{"norm": "layernorm", "norm_place": "pre", "positions": "learned", "attn_scale": 0.125, "tie_embeddings": true, "init_std_down": 0.0312, "warmup_steps": 411, "decay_fraction": 0.784, "train_tokens": 142400000}
Each number is 200 + 20 x the weight over its row's rms, rounded and kept within 0 to 999. Layers, rows and columns count from 0. The size before them is the row's rms in percent of the matrix's.

# layer 4 attention key, 256x256, rms 0.0452, rows 32-59, columns 0-127
085,238,202,238,175,211,183,215,204,185,203,232,199,196,158,185,204,211,223,224,210,210,231,190,207,184,222,223,205,206,181,209,237,218,198,223,237,202,204,179,194,177,196,192,207,199,217,213,231,196,163,190,195,216,184,164,179,120,181,190,189,181,204,198,218,222,207,192,203,211,218,202,207,190,188,198,223,169,202,182,194,210,206,282,182,216,214,213,221,191,224,199,185,210,211,203,167,199,229,217,230,189,207,234,183,220,188,160,176,142,200,218,200,189,193,195,201,205,157,235,204,219,220,187,183,181,191,220,229
086,173,179,162,185,193,203,212,229,194,194,220,210,208,220,205,208,217,171,148,233,201,151,174,221,204,214,171,208,206,189,205,216,192,198,192,201,208,203,206,208,190,206,214,206,224,206,211,210,190,235,227,166,207,179,185,212,249,209,214,206,242,206,213,176,172,199,208,209,249,242,211,193,226,189,206,192,212,217,187,186,207,200,168,205,185,189,197,161,206,204,187,202,160,189,208,185,182,213,179,160,192,208,208,228,193,216,182,231,237,199,211,232,205,203,186,188,204,197,207,219,170,199,197,209,193,189,201,168
086,198,208,170,224,180,216,221,187,206,198,176,186,199,236,205,180,200,173,189,196,200,189,208,197,182,195,198,191,186,202,212,177,205,206,162,167,205,193,205,193,185,179,212,216,187,191,210,227,246,219,202,193,198,212,187,195,267,204,213,217,267,226,190,213,208,205,195,203,198,182,199,191,192,170,186,220,213,228,201,205,152,201,153,196,184,216,159,169,185,203,173,190,191,204,209,243,202,186,192,190,192,178,175,224,182,167,215,204,271,210,201,200,197,191,186,169,211,182,156,206,151,200,205,226,195,196,201,236
086,177,234,172,173,161,195,188,225,196,187,206,217,232,193,192,166,191,232,228,202,198,202,192,172,212,212,240,220,215,223,204,226,208,187,192,211,176,195,194,181,207,197,175,208,197,206,198,175,191,181,212,207,244,219,212,163,245,206,191,219,167,226,183,207,214,199,189,182,167,214,211,195,156,218,204,205,174,178,216,202,212,208,167,205,208,190,208,220,203,190,224,177,233,218,203,239,172,202,221,211,194,209,197,211,171,226,194,208,185,182,176,231,182,220,215,194,198,186,208,209,194,213,202,184,235,215,194,160
090,177,210,189,209,165,188,182,220,173,176,224,204,203,200,197,197,192,220,186,194,218,189,237,176,151,211,177,199,182,178,199,209,200,205,206,188,178,219,193,203,203,200,225,191,197,202,193,190,195,204,210,236,162,189,205,157,211,186,219,197,177,208,143,190,197,193,191,205,180,178,188,173,203,222,200,250,174,209,198,191,199,201,194,229,197,180,215,204,193,192,202,168,196,202,228,211,216,208,196,220,219,184,217,209,184,214,196,222,167,220,188,190,213,166,209,191,183,223,214,191,181,214,184,175,185,204,220,211
088,178,213,232,217,190,196,211,191,214,203,170,215,178,231,210,179,177,233,222,171,230,211,216,196,208,206,223,185,219,207,185,193,197,176,239,205,202,178,201,190,193,195,208,186,194,195,219,177,212,201,206,214,214,187,248,204,166,201,201,201,172,203,212,204,181,187,203,196,185,152,202,212,171,224,194,194,196,200,229,231,177,203,210,229,218,179,190,200,203,182,189,191,239,210,196,227,214,176,215,220,200,189,201,151,193,218,222,204,156,205,199,192,198,198,188,209,182,222,228,204,209,236,228,208,201,203,195,198
083,188,197,154,191,213,217,195,201,174,215,213,222,213,206,196,199,213,165,136,209,193,164,199,226,209,224,194,203,201,208,206,208,186,222,189,190,208,200,220,198,212,201,198,213,194,214,199,197,194,241,208,196,196,205,178,188,303,196,206,189,230,207,197,195,202,198,195,192,219,204,220,202,225,179,205,203,207,204,200,202,192,215,130,194,173,201,190,170,186,194,190,192,166,208,184,211,185,204,168,154,203,221,189,229,175,210,208,207,265,197,185,219,197,192,198,194,220,212,170,203,149,194,195,207,195,210,199,166
085,203,200,194,186,178,211,196,220,182,175,205,191,232,184,157,220,191,238,210,220,197,221,172,213,213,206,248,207,195,216,178,185,214,211,174,208,201,218,200,169,208,156,168,225,181,191,193,215,175,170,175,173,243,200,207,190,151,218,190,204,207,203,231,205,216,210,219,238,232,227,196,213,183,201,219,178,180,211,189,175,171,206,222,191,213,179,218,223,214,210,212,195,213,212,197,194,199,175,204,196,198,218,225,220,219,212,187,177,207,168,248,178,183,227,203,187,199,178,192,196,223,225,215,213,201,193,182,174
087,223,202,176,235,182,212,213,176,185,183,207,218,192,197,221,219,200,215,187,212,238,213,202,173,185,187,177,174,220,228,224,216,189,206,199,220,190,188,186,183,196,166,189,200,179,185,190,199,211,169,194,184,179,204,209,198,198,188,168,178,195,208,196,183,208,222,226,214,197,171,175,199,185,221,223,223,172,236,214,197,188,231,184,194,196,191,175,230,209,197,164,204,233,196,229,216,210,211,188,250,213,214,190,135,229,173,216,196,167,215,198,190,216,194,204,191,206,179,216,192,213,230,168,217,158,200,222,263
084,223,182,198,215,184,185,197,185,193,200,181,218,208,231,204,215,230,130,169,189,195,175,210,204,193,205,180,202,200,200,200,206,219,205,170,172,196,204,208,230,170,196,213,193,200,226,204,195,210,229,185,227,193,203,153,200,200,186,195,167,212,205,185,183,184,184,205,172,217,190,185,183,226,161,211,196,210,224,190,183,166,217,192,172,181,191,220,177,196,205,192,210,178,190,209,181,185,188,180,190,194,231,168,227,230,203,220,191,237,226,190,208,191,195,184,224,225,201,202,202,137,185,215,198,174,210,204,204
088,218,209,180,224,242,190,213,203,208,199,236,214,191,173,195,187,196,199,186,200,204,163,205,200,192,207,210,190,172,193,207,203,210,202,246,189,185,238,193,194,192,215,215,209,210,200,200,210,187,229,217,200,179,199,208,220,271,195,194,190,150,195,189,205,199,200,195,223,193,186,206,236,181,201,212,199,213,180,211,206,193,210,154,227,194,217,190,227,208,209,197,191,209,218,150,179,217,251,181,202,199,218,195,186,186,245,195,189,181,196,174,215,179,213,217,208,194,228,185,209,201,204,185,178,205,195,194,196
080,200,181,141,218,213,221,175,205,188,193,225,219,210,212,219,211,209,166,152,206,234,174,186,216,166,225,190,195,213,211,197,181,195,222,175,180,185,204,220,195,196,214,218,203,221,219,175,183,214,246,203,205,147,215,183,203,301,201,217,192,229,217,184,175,193,226,207,197,194,190,207,191,219,191,204,220,192,199,200,202,199,214,138,214,162,193,185,184,211,207,183,200,190,217,219,215,192,229,179,202,185,200,170,212,172,208,210,199,278,202,176,225,208,211,199,177,216,215,164,202,164,188,180,206,192,220,192,196
081,213,215,186,202,218,172,225,188,207,178,207,186,225,196,218,201,183,225,214,200,208,224,199,184,208,192,225,200,175,203,233,218,186,199,247,223,215,210,178,207,189,177,182,202,227,180,233,208,205,172,203,215,181,211,166,183,169,212,196,216,127,195,201,211,234,218,191,195,196,194,201,211,219,209,203,256,211,223,208,223,204,195,247,196,206,207,191,217,169,238,180,185,238,186,234,188,209,201,185,196,216,197,232,174,229,217,178,187,111,223,189,195,202,215,213,197,199,198,200,195,205,198,179,209,211,184,225,246
078,247,182,223,208,229,198,197,197,200,176,229,161,181,192,220,221,219,195,165,260,242,186,166,202,174,199,162,186,178,148,185,165,230,224,229,195,201,219,194,220,188,216,221,176,203,169,192,217,193,229,206,182,171,179,197,205,199,177,212,195,237,208,166,204,186,189,218,212,197,163,209,190,207,181,190,224,171,191,182,179,214,202,187,194,194,176,207,207,202,204,209,210,184,195,214,148,210,208,199,216,192,206,166,177,172,192,181,205,227,228,186,212,208,219,177,203,210,191,246,224,211,194,212,162,186,229,224,198
083,197,195,221,208,221,179,212,178,214,213,210,218,184,182,214,198,196,235,203,235,200,203,203,207,227,171,220,222,168,187,181,225,191,187,247,201,187,228,204,186,194,197,207,196,171,165,190,223,192,174,179,169,187,187,242,201,130,214,187,221,170,179,174,192,209,184,193,203,178,242,190,191,197,216,221,212,197,179,227,202,183,216,269,240,228,178,196,191,200,192,221,212,221,198,215,207,217,210,208,210,207,188,214,157,222,203,192,208,151,198,239,188,215,193,210,192,172,189,240,196,213,220,242,198,201,204,208,199
092,210,195,209,189,197,211,212,212,197,217,218,226,184,212,191,191,186,245,189,195,202,208,186,192,216,201,203,219,185,207,228,189,143,220,235,193,202,207,205,184,206,168,208,178,215,196,198,197,188,210,180,202,200,200,197,211,204,218,183,202,169,204,223,202,218,206,207,233,244,204,209,201,169,226,227,181,188,208,190,177,181,214,205,192,209,238,207,216,217,219,187,180,199,193,192,191,216,224,159,169,195,206,209,161,210,200,211,156,168,181,256,214,170,195,190,225,178,215,180,212,259,215,162,202,208,199,209,189
092,222,181,165,203,179,197,188,233,210,174,197,198,219,182,216,218,212,188,191,230,223,203,168,195,221,208,189,192,216,195,206,200,208,182,211,216,231,224,185,196,181,224,231,231,204,206,191,214,198,191,160,168,201,193,181,195,240,211,216,183,211,169,188,210,179,187,215,200,223,193,221,213,207,173,191,205,225,215,178,189,255,182,174,215,222,181,196,211,193,241,203,200,203,204,211,173,197,221,173,209,204,200,191,213,191,216,177,200,202,206,185,210,192,238,196,187,216,225,201,176,188,199,207,189,220,202,170,241
091,203,189,154,235,181,155,206,196,210,200,217,215,197,207,208,204,188,198,184,190,189,204,188,188,192,205,229,206,172,224,230,203,141,207,202,191,211,202,220,189,218,192,202,209,187,209,206,203,239,200,200,203,202,212,189,148,284,202,200,199,183,187,185,190,200,211,185,194,205,174,209,201,207,227,175,219,213,233,200,208,168,233,143,205,218,216,191,214,196,223,181,164,210,197,220,207,204,213,170,199,212,192,220,222,199,184,233,194,220,240,167,215,186,228,197,195,206,221,164,195,169,202,204,200,193,168,215,203
087,218,223,173,190,227,196,172,193,190,198,235,204,186,190,214,198,189,237,203,168,220,203,231,184,172,220,189,197,213,210,218,206,162,203,239,166,194,197,192,207,192,207,213,191,200,216,190,177,197,217,221,229,160,196,193,192,261,190,188,212,137,196,173,208,211,183,200,189,162,168,209,224,186,208,187,253,171,206,185,189,228,197,179,193,202,223,177,240,199,228,200,188,236,208,188,201,208,211,200,226,219,197,186,170,180,209,199,173,160,203,153,209,178,212,213,213,176,230,205,212,240,183,172,163,181,201,235,170
094,205,179,230,190,214,193,202,197,202,192,206,163,207,187,190,217,215,221,182,241,172,207,209,194,199,190,190,188,176,169,199,218,215,197,208,205,219,228,170,189,202,221,177,190,183,226,213,215,165,168,189,182,204,183,205,185,125,217,208,202,168,193,181,200,177,202,179,217,211,237,203,190,252,220,191,237,212,204,206,203,252,188,260,187,202,166,228,207,185,202,205,202,235,208,234,206,202,196,208,199,207,195,226,221,177,219,159,227,126,214,215,194,199,210,194,207,209,186,226,187,203,214,200,176,185,204,217,184
086,189,219,179,206,190,187,199,142,205,208,228,198,185,204,216,182,196,181,216,179,204,178,188,196,199,214,208,224,206,202,220,201,182,207,171,172,179,207,221,175,188,162,187,228,154,207,203,214,226,224,219,206,168,226,194,174,207,192,184,185,262,209,230,189,187,202,198,190,176,175,216,202,194,195,210,225,187,185,206,209,155,233,134,195,194,200,167,197,236,183,190,172,207,198,170,231,213,184,217,220,192,194,168,196,214,149,214,184,228,212,169,203,244,188,193,222,198,196,229,201,202,233,202,215,197,217,226,198
087,206,199,221,219,211,210,191,220,236,203,199,197,213,186,229,219,188,219,154,211,199,209,210,188,222,188,241,203,175,211,197,222,204,195,226,174,203,232,204,195,200,205,198,171,165,195,239,187,243,160,215,209,192,210,187,170,170,217,199,225,179,190,166,214,201,201,209,182,233,201,208,189,210,218,193,190,256,213,195,206,182,201,250,213,181,221,213,204,181,184,182,179,182,220,191,189,222,191,192,172,211,211,226,191,200,237,207,211,139,197,182,199,170,197,200,176,207,205,199,189,179,189,189,201,205,178,201,215
083,197,201,170,202,198,197,191,178,204,198,202,227,201,220,200,196,222,200,194,189,217,184,197,204,194,240,177,212,213,201,227,241,185,218,174,194,193,159,203,193,199,207,172,243,188,194,186,243,191,206,211,212,181,208,156,153,272,203,195,203,227,197,197,200,199,188,181,191,188,216,205,188,226,196,188,231,234,222,229,218,206,206,130,186,186,181,210,186,198,212,178,203,218,198,196,171,207,178,213,181,189,218,185,212,194,189,195,230,227,240,181,200,216,207,216,185,212,228,188,222,190,196,181,208,188,189,222,206
091,219,202,203,197,189,168,208,197,229,204,211,253,151,211,219,208,225,203,210,185,198,185,207,206,192,261,200,212,232,227,211,226,207,199,200,174,207,178,214,199,184,249,210,194,182,198,205,219,214,211,203,238,198,202,210,189,207,171,203,183,192,211,183,204,191,194,217,191,149,170,187,194,167,207,178,217,187,227,237,188,180,243,180,207,163,202,184,184,170,209,178,208,239,231,153,210,214,200,209,221,212,220,183,188,217,204,214,195,175,199,178,188,168,198,193,194,201,228,224,190,194,173,205,185,160,198,206,197
083,204,210,235,202,204,191,201,200,201,187,192,193,195,181,200,200,211,238,224,198,203,218,177,210,222,197,208,199,222,185,196,210,204,196,221,236,221,206,175,181,189,210,212,217,188,192,207,227,188,162,204,182,209,190,217,208,150,200,203,199,167,199,196,208,192,200,202,200,187,190,189,229,195,202,194,185,189,206,200,188,195,204,241,191,235,205,174,235,193,185,210,201,248,220,205,205,200,208,209,229,215,235,230,167,197,186,177,193,111,209,207,192,187,206,193,185,169,198,238,176,207,206,202,162,192,208,196,197
081,209,204,250,209,210,203,204,208,221,211,178,183,205,185,199,192,192,249,206,190,190,222,190,185,205,179,205,198,207,211,202,220,213,179,222,218,211,182,181,175,201,199,213,192,196,176,218,188,198,166,193,196,237,187,221,205,118,212,202,225,144,183,208,201,221,190,207,186,195,196,178,216,176,214,169,183,201,217,217,215,215,192,260,208,222,205,191,225,181,200,196,216,221,190,211,205,201,194,219,211,229,204,228,174,210,218,181,200,113,195,208,176,180,214,209,210,188,211,222,178,235,225,225,173,219,205,181,192
083,178,201,211,191,212,180,220,182,201,188,185,168,206,204,186,192,200,206,181,230,148,216,193,201,229,187,230,206,153,175,194,222,195,207,188,210,203,218,209,169,205,208,192,197,179,178,206,226,163,189,179,164,226,206,213,216,184,232,206,207,156,187,179,207,214,173,180,230,199,200,200,170,198,200,191,177,245,183,196,181,191,214,229,212,228,205,245,192,168,213,206,219,202,189,196,171,184,201,189,204,224,214,238,202,182,229,195,242,173,190,219,182,210,207,181,215,208,188,187,180,218,226,219,173,181,202,191,195
089,214,171,227,208,192,210,207,201,211,177,177,203,196,206,197,195,194,211,211,150,175,230,201,206,215,203,205,175,237,236,214,198,198,198,215,217,210,200,200,221,208,188,192,191,236,214,238,186,195,161,198,222,215,208,185,189,120,189,186,207,160,196,233,178,197,216,208,195,201,215,171,233,237,204,192,154,188,231,204,215,229,179,247,200,231,217,183,231,205,205,213,158,202,194,189,164,214,171,197,201,212,198,232,207,243,196,203,183,133,214,201,176,200,210,214,216,195,218,218,197,208,199,211,215,194,178,195,170
# layer 4 attention query, 256x256, rms 0.053, rows 33-59, columns 0-127
083,178,214,217,184,202,190,201,195,167,188,170,228,180,176,173,211,191,189,194,243,210,208,197,192,180,176,187,190,195,207,235,220,216,215,198,198,197,215,211,192,247,204,207,228,195,218,231,220,206,210,221,154,222,196,188,215,222,223,193,209,188,163,168,196,252,180,209,214,266,204,226,195,212,198,197,201,220,201,214,218,217,192,222,210,208,180,227,232,214,183,176,212,184,175,212,182,199,196,196,206,224,166,205,181,191,228,167,199,202,186,229,176,213,230,233,195,201,178,213,195,179,224,182,211,206,193,215,242
081,209,177,192,213,176,183,226,183,232,180,199,210,185,234,185,225,222,170,191,171,212,207,187,199,192,203,188,207,199,202,225,200,185,187,194,184,180,191,188,187,175,241,217,204,235,214,224,215,211,223,195,179,185,203,215,174,213,176,211,149,208,206,208,215,193,232,219,174,210,197,225,222,207,219,202,208,180,255,217,201,209,205,178,198,206,206,225,202,220,172,189,185,233,203,193,233,200,192,163,204,191,221,205,206,210,205,213,188,202,223,132,209,175,243,187,211,193,232,200,202,194,219,187,197,197,163,174,221
074,205,224,206,197,231,231,194,191,201,195,261,235,254,187,268,204,195,242,227,210,240,214,192,191,204,215,200,183,185,199,213,158,165,187,193,182,213,189,208,230,180,202,198,232,175,188,190,191,195,177,209,213,183,200,189,213,184,223,194,228,194,191,194,191,204,188,194,222,184,162,211,227,182,207,183,207,238,159,178,187,227,213,184,199,181,190,194,224,217,228,190,184,196,187,211,158,210,201,220,204,210,211,193,196,173,209,200,172,203,205,202,220,196,186,231,211,193,229,202,221,220,208,176,164,197,221,176,195
080,232,216,227,172,209,229,224,141,203,195,232,176,207,203,189,201,192,199,238,201,231,221,194,203,197,207,163,222,210,226,193,228,213,213,222,218,205,209,163,230,139,231,191,232,229,204,232,214,162,148,180,181,198,207,188,198,181,225,205,177,199,221,197,224,196,166,215,193,168,199,220,198,232,198,208,203,192,204,219,178,196,213,195,177,198,184,174,182,191,224,196,183,189,208,185,203,199,184,197,196,206,212,184,192,206,192,212,221,183,206,187,179,185,175,203,220,212,203,197,231,226,190,218,157,177,192,197,205
077,187,194,204,225,192,226,212,189,251,195,187,178,195,216,214,206,228,204,203,163,205,190,183,185,208,212,200,214,205,225,209,152,188,206,223,192,232,156,211,228,180,176,220,238,209,161,199,208,203,214,221,205,146,195,191,193,166,192,198,212,212,207,223,198,216,210,170,193,186,228,208,226,173,178,187,207,173,224,203,229,177,209,171,185,211,194,154,201,223,215,222,194,222,204,179,205,204,184,232,193,193,228,202,169,197,157,228,165,183,208,178,214,191,186,203,219,198,202,215,182,236,187,204,212,189,213,196,222
079,190,212,206,206,204,171,217,226,205,182,205,211,166,163,208,199,194,201,194,211,206,220,179,178,191,207,198,175,211,201,246,238,211,206,201,183,200,217,213,207,203,207,191,211,205,215,213,197,192,219,221,196,196,201,206,217,220,228,188,239,170,176,180,203,194,192,220,226,217,206,242,187,195,227,207,218,204,175,211,217,224,208,213,223,226,226,218,233,227,172,217,202,227,205,215,181,214,227,186,224,228,184,172,208,175,236,177,176,205,185,193,171,223,198,229,197,183,219,218,207,220,219,216,182,221,213,207,221
079,181,194,207,217,232,234,199,239,200,242,195,230,207,191,190,174,196,198,180,229,168,200,198,220,222,190,182,221,163,231,192,187,157,182,212,232,194,226,221,210,229,194,188,196,222,223,188,179,202,172,223,177,193,200,192,221,190,188,172,181,205,198,190,206,175,223,218,196,225,215,195,202,202,226,187,209,252,140,195,195,194,186,191,222,162,242,205,201,198,186,204,188,177,167,217,226,174,219,201,215,206,191,221,188,202,205,165,215,196,180,226,220,188,180,184,170,186,182,195,183,171,239,184,204,225,195,200,173
076,206,185,177,206,195,228,204,195,207,165,207,192,213,236,209,174,237,196,231,193,171,201,203,162,176,219,207,206,197,214,176,174,204,204,233,206,186,216,186,172,205,147,209,221,209,188,178,212,231,197,203,200,225,224,172,223,196,160,210,179,199,264,212,207,163,197,214,182,187,178,158,215,206,209,197,189,189,231,198,166,171,206,193,220,200,183,175,204,187,220,156,202,210,198,205,246,216,182,188,211,205,197,195,221,228,185,195,222,161,195,158,203,208,227,213,166,205,174,200,216,168,212,216,187,217,157,195,206
083,225,187,191,179,175,205,240,220,198,183,187,200,203,210,202,203,231,174,188,201,188,200,179,213,181,216,187,170,208,206,226,239,213,196,152,171,201,208,192,215,172,191,172,234,210,214,219,195,174,227,192,212,174,185,212,217,233,185,204,188,200,221,159,213,163,204,201,224,204,207,190,173,197,223,206,204,193,195,228,195,198,210,199,184,190,228,214,193,205,179,203,197,202,216,184,189,232,193,214,196,207,170,130,194,189,208,204,229,232,186,179,166,210,173,188,182,206,201,210,214,201,203,211,212,207,201,200,235
080,211,197,203,170,187,185,186,200,194,201,178,185,204,210,204,186,188,250,179,227,217,208,202,162,186,222,236,185,177,248,219,197,192,174,219,185,240,177,193,186,232,195,227,234,162,208,187,185,216,199,175,203,239,189,189,187,191,229,186,218,192,211,210,198,201,199,197,206,196,165,212,163,169,176,196,216,202,198,200,168,227,204,211,181,214,202,207,211,190,192,212,170,227,163,196,160,228,194,222,192,206,168,226,169,202,200,188,173,175,178,197,200,175,196,173,184,168,195,225,190,214,217,216,216,218,210,244,188
084,209,201,192,190,198,195,181,199,176,194,205,187,181,204,185,193,198,210,232,214,221,240,199,153,179,185,199,185,222,201,231,189,200,207,228,225,204,207,191,213,186,192,204,235,207,250,172,187,211,195,182,238,199,196,190,209,207,220,201,228,174,206,174,213,254,213,223,200,185,197,219,163,193,229,220,197,170,233,230,187,198,231,212,158,241,186,220,215,193,180,243,163,236,211,190,202,193,198,178,225,238,195,187,213,179,203,190,170,189,191,168,155,206,209,234,198,177,222,190,192,208,228,223,178,198,184,193,211
076,215,182,214,162,222,241,219,210,205,181,195,238,191,214,221,227,174,195,177,208,193,211,174,203,176,198,185,173,225,225,234,174,200,193,185,232,244,232,168,213,161,207,195,148,170,202,214,196,160,212,189,177,217,207,200,231,162,189,163,171,183,230,209,188,174,156,228,222,202,191,165,218,224,182,176,177,183,216,184,186,218,216,209,198,203,184,162,218,198,192,177,208,227,222,200,198,179,189,200,210,182,204,220,224,215,195,202,207,185,215,174,233,192,222,200,190,208,173,246,205,205,200,202,180,189,203,186,194
069,201,196,173,182,150,210,198,199,227,229,172,188,191,204,146,198,215,207,218,196,184,196,224,180,188,179,209,229,184,200,201,225,250,194,207,209,200,212,179,187,202,209,204,215,195,229,164,191,188,199,149,219,220,203,185,202,205,201,224,184,197,170,210,218,213,162,193,193,195,228,216,171,215,194,223,174,201,212,233,181,236,207,225,144,215,205,176,218,193,179,225,180,213,207,204,215,180,209,231,179,208,183,226,219,189,169,175,215,202,170,216,177,193,199,189,207,210,176,178,185,208,214,239,205,160,177,194,196
076,210,172,195,178,241,197,163,184,198,209,212,199,204,172,189,209,218,202,170,212,177,189,196,239,182,169,179,195,212,230,179,183,219,217,219,201,213,211,195,176,224,209,196,244,184,175,209,221,183,174,202,188,206,178,214,186,192,188,209,174,227,169,197,208,202,184,200,201,214,195,187,183,211,195,166,196,213,180,213,186,226,187,184,190,176,202,200,168,216,177,215,200,185,186,229,202,164,171,236,192,205,199,180,189,213,172,195,206,199,183,197,209,193,222,228,220,221,177,225,199,204,221,204,136,225,228,203,159
087,182,204,206,189,189,195,209,250,224,229,179,191,228,209,154,217,166,223,185,195,202,204,177,203,178,204,216,183,196,184,166,150,217,197,208,183,163,219,210,193,257,164,235,180,246,187,221,187,203,179,191,180,210,185,215,196,172,191,201,207,201,227,210,220,207,216,208,208,238,197,169,221,191,214,179,210,219,175,174,204,163,181,224,236,190,213,152,190,204,217,220,184,195,198,225,177,201,202,190,232,194,184,220,203,206,201,166,194,168,162,232,221,194,211,217,177,183,171,200,204,203,203,194,209,227,175,192,200
083,209,179,190,226,221,204,213,231,201,202,174,211,186,211,201,190,222,202,203,212,208,194,221,189,159,221,169,193,165,213,204,222,194,184,196,242,215,201,196,211,188,234,212,201,213,220,184,198,193,197,218,190,245,177,167,198,192,214,207,182,174,166,198,199,166,217,209,179,215,194,189,179,193,210,233,178,195,230,164,207,232,201,218,177,202,196,245,212,189,198,161,196,228,193,215,192,190,216,197,190,210,217,234,186,172,216,178,224,188,210,197,205,172,175,187,192,194,204,176,167,163,196,158,224,192,207,221,191
083,221,190,177,209,225,220,233,238,211,201,206,202,197,239,214,229,231,218,195,163,218,212,166,188,189,203,138,209,192,223,211,201,165,200,205,213,222,201,191,200,210,186,202,193,227,207,194,211,185,186,171,178,196,208,222,192,189,217,197,169,186,221,198,197,152,193,217,206,197,210,172,205,241,223,198,191,216,216,206,181,201,216,187,220,197,220,167,208,189,214,160,185,228,239,215,209,176,205,157,224,187,222,208,189,207,182,233,209,163,238,180,209,180,196,200,193,185,213,237,209,191,182,209,189,181,190,194,251
084,220,237,210,198,203,209,212,218,230,189,220,189,219,200,180,178,161,229,241,202,229,194,190,160,186,218,231,181,237,208,193,179,232,195,206,205,189,194,202,206,204,200,191,209,160,185,184,181,211,180,156,237,228,208,218,187,179,224,180,213,175,194,202,198,216,215,197,206,164,193,196,184,191,198,194,196,182,186,188,174,233,211,210,186,222,186,159,208,220,199,234,155,223,219,184,189,214,216,209,225,187,209,200,203,209,197,194,191,172,171,190,206,194,178,184,254,174,223,195,202,222,190,217,166,187,201,181,205
095,199,193,224,189,193,215,200,176,168,167,232,198,176,190,194,193,205,199,198,202,205,193,232,215,213,184,191,205,195,168,210,240,228,216,221,240,199,200,169,182,172,233,172,169,177,201,207,219,165,193,229,166,205,181,192,203,194,249,193,201,216,208,192,174,222,186,205,190,217,208,213,192,227,171,167,204,171,197,190,201,227,183,214,173,195,156,236,198,210,197,182,199,170,189,199,210,225,185,222,173,193,217,204,204,200,211,173,219,201,231,222,210,194,191,204,165,241,176,211,209,189,213,210,193,190,202,208,199
078,207,217,198,215,230,232,216,180,226,207,213,198,213,206,241,193,204,201,209,154,204,191,213,189,204,205,214,202,190,209,180,158,191,189,201,184,183,151,194,184,256,190,228,204,155,168,168,229,244,191,179,217,201,193,205,187,221,158,195,213,222,232,205,229,215,155,205,192,176,199,196,259,200,224,189,205,211,203,224,188,224,198,177,196,170,228,151,194,193,180,181,184,206,176,176,219,221,202,201,205,195,207,165,229,200,182,212,225,202,185,159,198,200,213,214,219,182,216,206,224,204,202,197,190,179,208,196,174
079,213,186,232,182,179,195,192,166,183,181,158,214,205,221,200,228,211,178,180,194,214,217,193,212,184,213,176,187,196,210,190,250,155,221,199,213,192,196,197,217,184,197,209,187,238,216,241,207,156,198,205,178,217,230,205,212,196,211,216,156,224,216,208,176,154,207,204,247,181,220,156,175,179,224,204,215,197,243,205,215,179,195,211,205,191,208,233,200,223,201,179,176,218,208,222,215,226,176,182,205,205,199,226,193,216,215,190,228,178,260,202,208,199,199,216,207,200,190,226,198,180,212,215,221,203,197,214,207
079,189,233,199,207,224,195,231,193,199,186,237,195,207,209,272,205,199,200,231,208,221,209,221,157,189,187,205,179,210,209,194,218,185,185,198,229,192,223,177,214,212,175,197,225,151,200,193,225,232,185,250,183,220,203,175,197,204,223,185,188,200,183,206,196,222,164,192,182,177,220,233,197,184,209,160,201,241,216,183,231,207,209,208,193,190,209,162,234,242,156,174,174,200,212,200,195,219,203,189,216,209,226,205,207,178,193,241,204,210,216,163,195,205,207,203,210,188,198,232,176,166,176,199,185,218,194,165,219
080,200,216,198,210,206,228,215,195,195,197,193,191,201,200,200,196,236,206,214,175,182,208,194,167,204,250,214,205,201,192,192,222,205,202,213,208,211,192,198,236,203,183,187,245,164,199,166,222,222,198,195,197,192,194,215,203,185,171,199,177,220,189,197,214,176,177,184,200,162,202,218,183,163,229,204,215,214,215,200,194,184,212,196,161,229,196,204,191,220,174,193,221,219,194,176,208,224,168,217,216,190,220,182,177,193,172,206,181,204,210,146,196,192,169,178,227,175,232,209,212,182,203,236,191,206,199,183,212
081,211,178,179,185,229,219,202,193,185,185,224,222,223,203,192,195,215,228,198,184,174,209,220,202,209,207,232,200,207,210,201,241,215,183,204,219,220,182,215,199,227,206,181,191,179,221,229,191,232,151,202,165,209,197,220,221,170,189,200,170,201,163,206,209,182,190,210,173,184,237,190,232,198,198,222,223,218,212,204,209,208,183,219,179,162,211,233,208,171,205,164,244,178,171,205,174,238,181,227,211,188,194,211,188,196,207,157,222,195,208,189,217,191,209,164,182,224,219,210,208,195,219,223,239,193,168,187,171
079,173,172,216,220,223,192,193,190,210,192,190,209,188,206,203,236,191,234,185,200,161,179,213,215,202,184,206,210,207,205,191,209,208,186,209,187,219,174,220,198,162,177,218,170,206,185,236,193,178,196,217,165,166,215,217,174,165,176,210,191,203,156,207,193,162,183,192,173,157,220,193,190,215,165,193,213,206,213,196,228,186,175,209,223,188,186,183,172,213,243,188,203,193,217,201,207,182,194,230,198,171,226,227,174,213,205,153,204,186,226,247,245,192,195,166,175,211,183,217,183,239,171,185,220,185,193,203,207
076,195,191,210,194,197,161,194,222,176,249,210,166,167,193,199,199,209,208,183,173,176,185,198,233,204,174,156,210,179,220,206,201,205,200,236,198,231,177,205,197,208,205,190,195,210,184,195,222,160,203,229,179,206,166,192,197,189,199,208,203,212,178,195,194,166,186,217,199,204,196,212,182,249,196,154,238,214,177,221,203,186,208,199,232,197,198,199,191,220,189,189,208,171,207,218,209,182,187,220,184,180,180,190,191,182,209,207,203,193,215,221,212,172,183,224,195,184,210,255,195,197,189,218,191,220,206,216,192
087,191,206,196,175,184,202,212,239,173,206,168,207,181,215,202,210,164,195,181,211,157,198,197,208,181,204,179,227,211,168,215,241,169,197,187,194,172,177,208,201,201,175,183,175,191,224,227,203,189,202,189,163,191,214,211,219,197,206,185,211,197,195,207,187,166,218,202,214,185,185,175,200,228,201,202,170,229,186,182,207,185,185,208,209,180,200,189,202,176,228,183,235,165,193,192,196,162,214,190,199,186,187,195,188,211,217,213,231,209,234,218,217,215,174,212,200,198,180,193,201,194,173,180,235,194,202,213,251